python train.py --rope_fraction=1.0 --parallel_block=false --extras=["capped logits"] --init_std_o=0.0274 --batch_tokens=[16384, 32768, 49152] --seq_len=256 --steps=7650
Each number is 128 + 24 x the weight over its row's rms, rounded and kept within 0 to 255. Layers, rows and columns count from 0. The size above them is the row's rms in percent of the matrix's.

# layer 3 MLP up, 640x160, rms 0.287, rows 608-614, columns 0-159
size [117  93  94  88  94  83  98]
[[165 148 107 167  93  98 122 112 110 118  78  94 123 153 162 165 140 155 110 115 100 103 123  66 140  81 112 126 129 158 144 128 118 138 167 112 137 105 118 103 120 122 183 129 110 114 122 103 148 143 140 121  80 129 126 106  94 105 103 137 131 126 113 145 148  82 172 109 114 133 155 146 135 125 141 130 145 163  95 158 100 148 146 130 143 121 122 118 130 102 121 160 147 135  65 129 117 116 171 102 151 127 134 113 113 116 100 140 136  84 147 179 176  92 121 151 146 100  95 132 161 113 179 125 145  99 130 107 105  85 141 153 124 138 136  77 137 130 131 117 115  99 145 124  92 140 107 175 165 120 114 146 111 143 138 151 139 122 125 128]
 [155 119 148 130 149 175 156 155 159 124 106 119 143 111 134  98 113 185 119 161 131 102 137 167 158 116 115 140 113 172 125 121 123 118 139 179 162 147 148 141 138 106 160 152 158 125 106 147 155 123 140 143 138 126  99 156 134 109 120 116 155 124 119  99 162 165 106 146 147  83 130 108 103 115 134 110 112 134 108 139 163 125 116 144 172 182 117  99 155 136 116 137 149 117 120 119 140 129 136 130 135 121 162 158 105 141 112 112 144 173 134  95 109  85 117 139 157 120 120 173 177 198 161 141 107 109 142 149 123  78 174 153 106 103 137 106 111 152 104 115 119 182 139 132 121  88 139  93 119 124 144 119 153 116 118 174 111 163 133 114]
 [125 113 131 121 138  83 180  92  60 171 106 133 103 164 128 134 159 106 125 115 139 132 120 108 154 166  94 116 123 133 139  98 146 127  89 114 136 121 174  98 111 134 125 105 159 147  80 140 146 149 126 143 134 115 133 143 115 149  94 115 138 161 140 108 150 100 135 111 118 114 138 130 140 131 141 170 128  65 143  82 128 150 124 108 116 135 126  84 166 103 116  81 137 128 130 117 141 125 158 134 101 108 115 152 137 144 112  80 124 172 115 162  70 220 140 116 118 147 111 120 138 103 114 152 124 109 164 139 122 127 141 127  95 113 133 127 152 104 138 123 118 126 113  86 128 126 147 148  87 112 108 113  90 132 109 120 152 111 133 102]
 [ 85  71 164 147 227 134 124 122  87 100 170 115 111 110 112 113 158 118 122 140 163 143  99  84 127 138 161 144 125 112 117 154 101 160 112 119 133 154 129 112 156 152 114 123 115 129 129 145 134 121 124 127 147  97 118  99 113 100 108 138 121  98 147 109 125 143 154 118 123  82  64 114 133 127 149 111 119 134 100 145 114 103 101 170 130 166 155 139 143 143 122 116 122 141 126 151 115 140 105 140 138 181 128 146 143  89 131 148 130 137  90 154 172 156 118 106 133 123 158 141 106 138 143  78 160 172 159 135  99  98 156 155 139 126 131 123 117 135  94 119 146 122 134 136 153 121 127 100 122  78 124 130 143 164 132 161 119 173 114 102]
 [130 108 107 146 146 135 104 118 139 119  81 129 134 123 146  68 133 133 139 152 133 118 131 119 120 132  95 114 140 127 105  89 144  79 110 164 129 158 125  71 166  95 101 127 129  99 128 119 116 118 130 150 121 118 142 109 139 131 128 175 155 136 125 137 126 115 150 132 123 134 177 140 176 129 129 195 148 121 151 120 161 115 128 146 133 181 131 139 115 168 100 124 115 150  99 117 131 140 143 133 141 163  84 141 162 127 124 105 177  84 111 117 119 121 127 111 157  52 136  94 159 140 139 106 113 118 133 162 122 147 121 122 122 116 124  56 111 111 128 117 129 125 120  94 100 134 104 113 142  74 124 117 142  80  94 181 125 156 117 142]
 [124 108  89 126 155  96  94  69 133 117 118 138 151 133 128  90 131 103 112 123 134 194 137  64 151 135 128 163 127 104 126 103 147 102  76 152 105 137 116 171 155 114 163  97 150 130 134 171 141 108 154 144 120 115  80 129 144 127 127 134 135 129 122  49 120 149 166 122 138  88 131  74  95 120 115 110 137 127  85 122 116 146 121 187 118 154 132 167 111 137  89 117 106 139 140  83 119 123 115 131 158 143 153 152 140 126 133 148 104 135 125 127 148 167 132 168 116 104 132 122 119 132 135 103 112  69 160 155 133 105 139 136 138 131 128 124 175 133 124 131 140 150 138 125 146 126 105  90 136 162 115 154 164 117 128 129 132 134 104 118]
 [157 117 136 110 115 145 139 150 116 109 104  91 168 128 135 169 157  40 161 122 146 106 104 111 154 138 149 134 120 109 111 141 149 133 121 122 130 124 106 107 122 125 149 111 145 114 143 122 181 164 152 164 140 131 151 157 130 156 112 121 101 136 122 100 108 178 166 104 125  91 118  77  94 180 131 115 156 128 143  83 140 166 143 131 125 164 109 116 129 115 124 124 137 135 149 100 124  70 121 114 178 130 130 164 159 125 152 108  84 112 131 148 102 132 167 135  87 127 175  85 157 155  93 114 115 138 122 145 127 170 145 114 152 123 101 118 126 108 147 111 114 133  99 152 138 121 107 134 125  78 132 101 106 132 117  96 126 137 129 115]]
# layer 3 MLP down (transposed), 640x160, rms 0.529, rows 608-614, columns 0-159
size [102  98  99  92  96  82 103]
[[137  87 131 138 194 134 141 100 140 149 169 139 150 141 158 172  93 120 129 158 102 104 104 111 122 171  82 118 119 151 150 151 105 131 129 141 124 123 119  88 149 150 141 145 147 110 164  68 111 148 100 145 135 148 161  83 109 145 105 154 112 133  92 124 137 128 164 130 143 135 147 132 145 134 149 151 150  95 147 185 128  98 142 116 129 145 109 124 120 119 128 129 123  89 132 111 168 144 147 129  97 120  93 133 116 147 131  79  87 127 148 155 158 134 135  82 119 132  87 156 140 149 136 143  82 100  96 134  86 153 119 133 120 121 109 160 164 104 172 108 115 136 102 149 125 148 105 138 140  79 120 107 162 123 123 141 132  88 164 137]
 [136 114 127 132 120  77 149  77 103 125 131 165 142 153 112 147 136 130 146 136 111 135  78 119 153 111 166  91 141 102 113 125 109 129 127 108 155  88  70 141 134 114 156 113 156  96 112 130 103 110 117 118 113 100 148 128 151 132 122 144  87 140 107 130 113  94 144 109 125 124 107 133 168 120 128 134 139  78 122 113 121 149 158 138  85 137 158 127  97  78 108 106 102 151 103 130 150 134 180 124 149 123 144 134 168 140 113 115 125 127 160 121 129 155 142 173 100 155 128 116 136  62  92 162 125 161 132 136 131 149 174  93 153 156 104 135 115  92 177 120 112  65 145 130 114 129 107  88 128 168 160 145 152 128 110 110 126 129 145 154]
 [130 134 135 130 119 153  95 123 167 107 131 115 145 149 117 129 119 115 151 116 112 160 116 125  98 150 150 149 135 154 101 132 104  76 165 170  98 185  87 172 127 124 131 134  83 155 154 133 137 107 109 125 161 171 148  93 142 134 123 160 126 124 131 171 142 132 111 143 145 119 117 123 124 145 117 106 112 156  89 119 125 118 113 112 148 131  55 161 109 114 136 147 168 104 151 145  97  87  97 130 109 136 123 128 101  87 147 172 139 118 120 130 152  58 124 111 144  73 141 111 112 123 141  96 155 113 104 123 164 109 117 109 135 185 107 108 128  94 104 101  76 129 118 148 118 124 116 122 157 132 154 146 135 134 145 124 139 177 126 144]
 [137 138  85 137  44 104 136 147 145 135  99 127 152 141 158 125 148 149 135  74 123 137 138 155 138 107  99 126 100 136 132 111 149  84 145 131 111 140 139 170  93 100  99 115 136 136 138  95 112 129 111 124 125 115 115 192 171 164 150 133 158 158 141 136 123 105 109 135 126 137 153 136 125 105 172 140 147 111 184  78 145 142 174  88 139  75 124 102 117 117 143 160 101 133 153 111 154 132 144 102 114  71 158 127 123 165 130 134 156 143 162 124  91 110 135 147 143 121  88  95 167 146 134 154 128 120 128 125 141 140  95  90 137 137 111 142 165 141 148 118 139 127 139 118 138 147 171 119 135 168 143 146 120 114 120 124 156 100 150 142]
 [114 133  68 132 116 104 103 158 131 100 171 111 138 122 122 136  72 127 121  96 122 131 112  91 134 184 152 131 139 120 109 131 151 128 128 123 147  97 187 151 138 138 119 149 135 153 103 169 172  99 151 129 142 137  98 122 117 105 142 133 122 126 120 144 130 168 124 137 145 132 136 132 104  93  86 130 104 104  85 170 121 119 118 124 154 115 134 130 135 133 135  83 162  76 146 171 140  73 128 163 127 106 128 139 135 136  75  99 148 121 126 132 114 109 141 155 112 142 156 145 158  80 153 137 115  94 114 113 149 147  98 132 144 155 121 151 188 126 162 131 104 123 168  97 131 153 157 139 172 113 179 102 120 105 138 132 117 147 150 128]
 [133 150 198 147 112 138 155 154 117 134 131  97 107  71 138 169 114 210 143 150  84 118 144 188  77 112 140 163 165 162 118 112 117 147 136 116 187 134 121 115 110 141 121 171 140 125 138 117 119 116  93 149 137 113 122 112 139  98 126 136 103 130 135 185 122  65 153 113 122 139 118 160 131 127 132 123 132 141 161 131 135 121 125  95 142 101 141  99 101 122 131 116 160 141 131 171 109 132 109 131 110 129 142 119 162 116 133 124 153 112 117 113 121 106 143 125 175 142 147 125 153 113 115 124 138 189 121  94 144 124  94  97 139 151 132 134 102 116 109  82 166 110 108 107 144 120 143 161  99 115 100 135 138 124 102 118 125 148 162 117]
 [131 101 151 146 108 153 162 132  95 168 146  91 152 148 147 116 120 138 140 118  92 120 160 115 143  83 135  98 150 146 134 138 123 136  86 130 176 147 115 133 114 160 145 120 119 136 131  95 126 173 107  69 139 132 103 127 110 152 126 153 152 146 165  63 128 148 141 159 122 143 137  93 134 116 136 160 147 125 134 158 170 162 138 122 125  92 132 156 146 112  86  95 131 161 120 134 143 138 165 119 108 138 106  90 102 122 151 159 134 145 155 126 120 137  84  89 140 116 122 162 142 104 114 187 135  80  71 135 134 126 150 168 157 114 124 152 150 167 126 152 125 168 164 114 127 105 128 132 126 112 109 152  82 139 138 148 117 118 152 109]]
# layer 3 MLP gate, 640x160, rms 0.268, rows 609-614, columns 0-159
size [ 94  87  97 101  94  97]
[[156 141 155 178 156 133 181 137 158 132 128 138 129 154 113 103 112 170 128 128 151  99 141 106 128 105 127  98 141 132 135 119 117 127 148 131 122 144 147 133 100 147 129  97 140 141 117 100 146  77 151 125  76 136 129 155 160 110 167 151  99 121 116 123 146 119 102 133 115 121 145 129  64 149 105 138 137 122 155 105 128 111 110 133 135 107 133 156 112  96 156  88  99 140 128 149  64 144 117 155 106 130 133 109 149 152 114 123 153 122 132 169 110 119 177 150 151 138 106 100 125 113 101 120 111 112  45 163 162  81 125 119 143 100 149  95 166 105 146 174 122 175 102 124 133 108 144 147 170 134 148  85 144 102 112 130 130 139 150 138]
 [137 141 177  84 118  78 141 119 106 126 153 147 128 139 121 106 127 135 137 150 130 143 131 159 159 137  90 123 105 106 129 117 112 158 126  96 156 102 149 117 118  95 111 105 167 117 134 111 134 136  83 126 116 123 128 134  85 113 125 127  95 164  80 108  94 114 170 121 128  95 132 141 120 140 112 143 155 114 180 165 128 129 148 112 149 125 105 146 149 157 129 143  94 151 140 102 171 142 149  84 139 101 138 160 133 125  97 122  85 130 121 104 128 172 126 107  98 141  69 142 102 129  71 162 105 117 140 138  96 166 138 159 139  87 129 122 123 138 187 167 145 118 103 104 129 152 171 176 105 145 111 120 115 103 130 106 101 129 123 116]
 [136 168  74 128  34 108 143 123 154 158 115 154 123 131 155 134 121 104 144 119  95 124 139 163 141  98  73 102 106 156 129 109 156  98 122 130 101 115 130 151 128 128  97 113 141 105  95 119 115 149 108 136  77 141 160 161 153 176 134 171 106 146 110 127 142 105 110 133 159 153 172 109 142 145 151 106 133 139 168 103 143 130 173  91 146  90 159 111 137 136 143 132 122  87 120 105 146 153 126 142 111  79 120 135 113 145 140 134 131 129 164 100  91 120 189 145 132 134  94 118 125 139 123 155 104  86  94 138 139 135 135 102 112 146 114 147 131 131 133 122 119 137 128 148 128 141 144 146 138 149 124 147 116 121 132  93 136 101 138 192]
 [ 98 146 122  95 141 155 165 146 105 118 129 130 166 105 126 182 118 126 133 143 121 147 112  88 131 110 189 130 100 157 161 145 124 142 145  95 143 133 130 110  89 111 127 112 175 137 128 165 120 111 149 135 137 119 109 103 113 146 144 124 147 149 115 100 130 148 132 133 114 136  82 130  96 131 126 104 101 128 125 153 124 130 161 129 138  65 131 150 148 130 120 113 182 110 144 127 122 108  91 129 140  95 151 185  94 111  95 130  82 169 151 102 116 118 154 116 102 170 152 119  88 106 133 141 154 149 124  89 169 119 141 152 144  90 146 154 115 121 183 126 122 138 150 170 151 167 142 158 135 158 173 119 102 139 150  90 143 113 112 124]
 [150 184 172 143 124 156 149 130 137 144 126 119 127  85 150 162 135 183 158 117 103  95 147 186 103 100 111 132 132 105 101  98 138 160 120 131 184 143 146 114 126 140 126 171 134 106 149 138  94 117  85 135 123  91 126 111 147 103 131 148  96 121 154 180 144  45 132 137 115 141 132 105 116 125  80 113 124 171 159 141 118 130 133 129 152 121 144 177 125 120 136 104 162 130 120 164  96 167 117 119  80 118 148 130 172 132 137 123 129 108 140 110 152 106 122  97 175 127 160 137 147 136 130 140 120 169  96 122 156 139 104 111 127 134 104 133 138  97  98 100 142 122 105 132 144 121 128 162 115 134  96 152 122 125 115 112 131 129 166 141]
 [158 137 120 164 131 131 134 152 129 108  90 154 122 138 113  84 122 104  82 129 146 157 111 130 148 126 104 153 161 122 123 102 101 133 125 122 115 130 116 152 102 137 123 141 162 111  87 119 127  84 163 129  99 126 139 102 122 142 124 128 117 134 128 141 101 113  92 111  92 121 109 122 113 117 132 108 139 148 177  96 118 116 136  92 142 104 120 134 110 182 126 184 148 106 114 138 131 108 168 104 119 120 152 190 138 156 136 106  95 155 158 106  89 112 125 110  96  91 139 147  68 162 178 101 167 125 153 163 139 157 115 123  72 117 113 144 110 173 102 119 105 141 137 110 132 126 125 121 119 140  93 123  65  90 132 102 127 149 107  99]]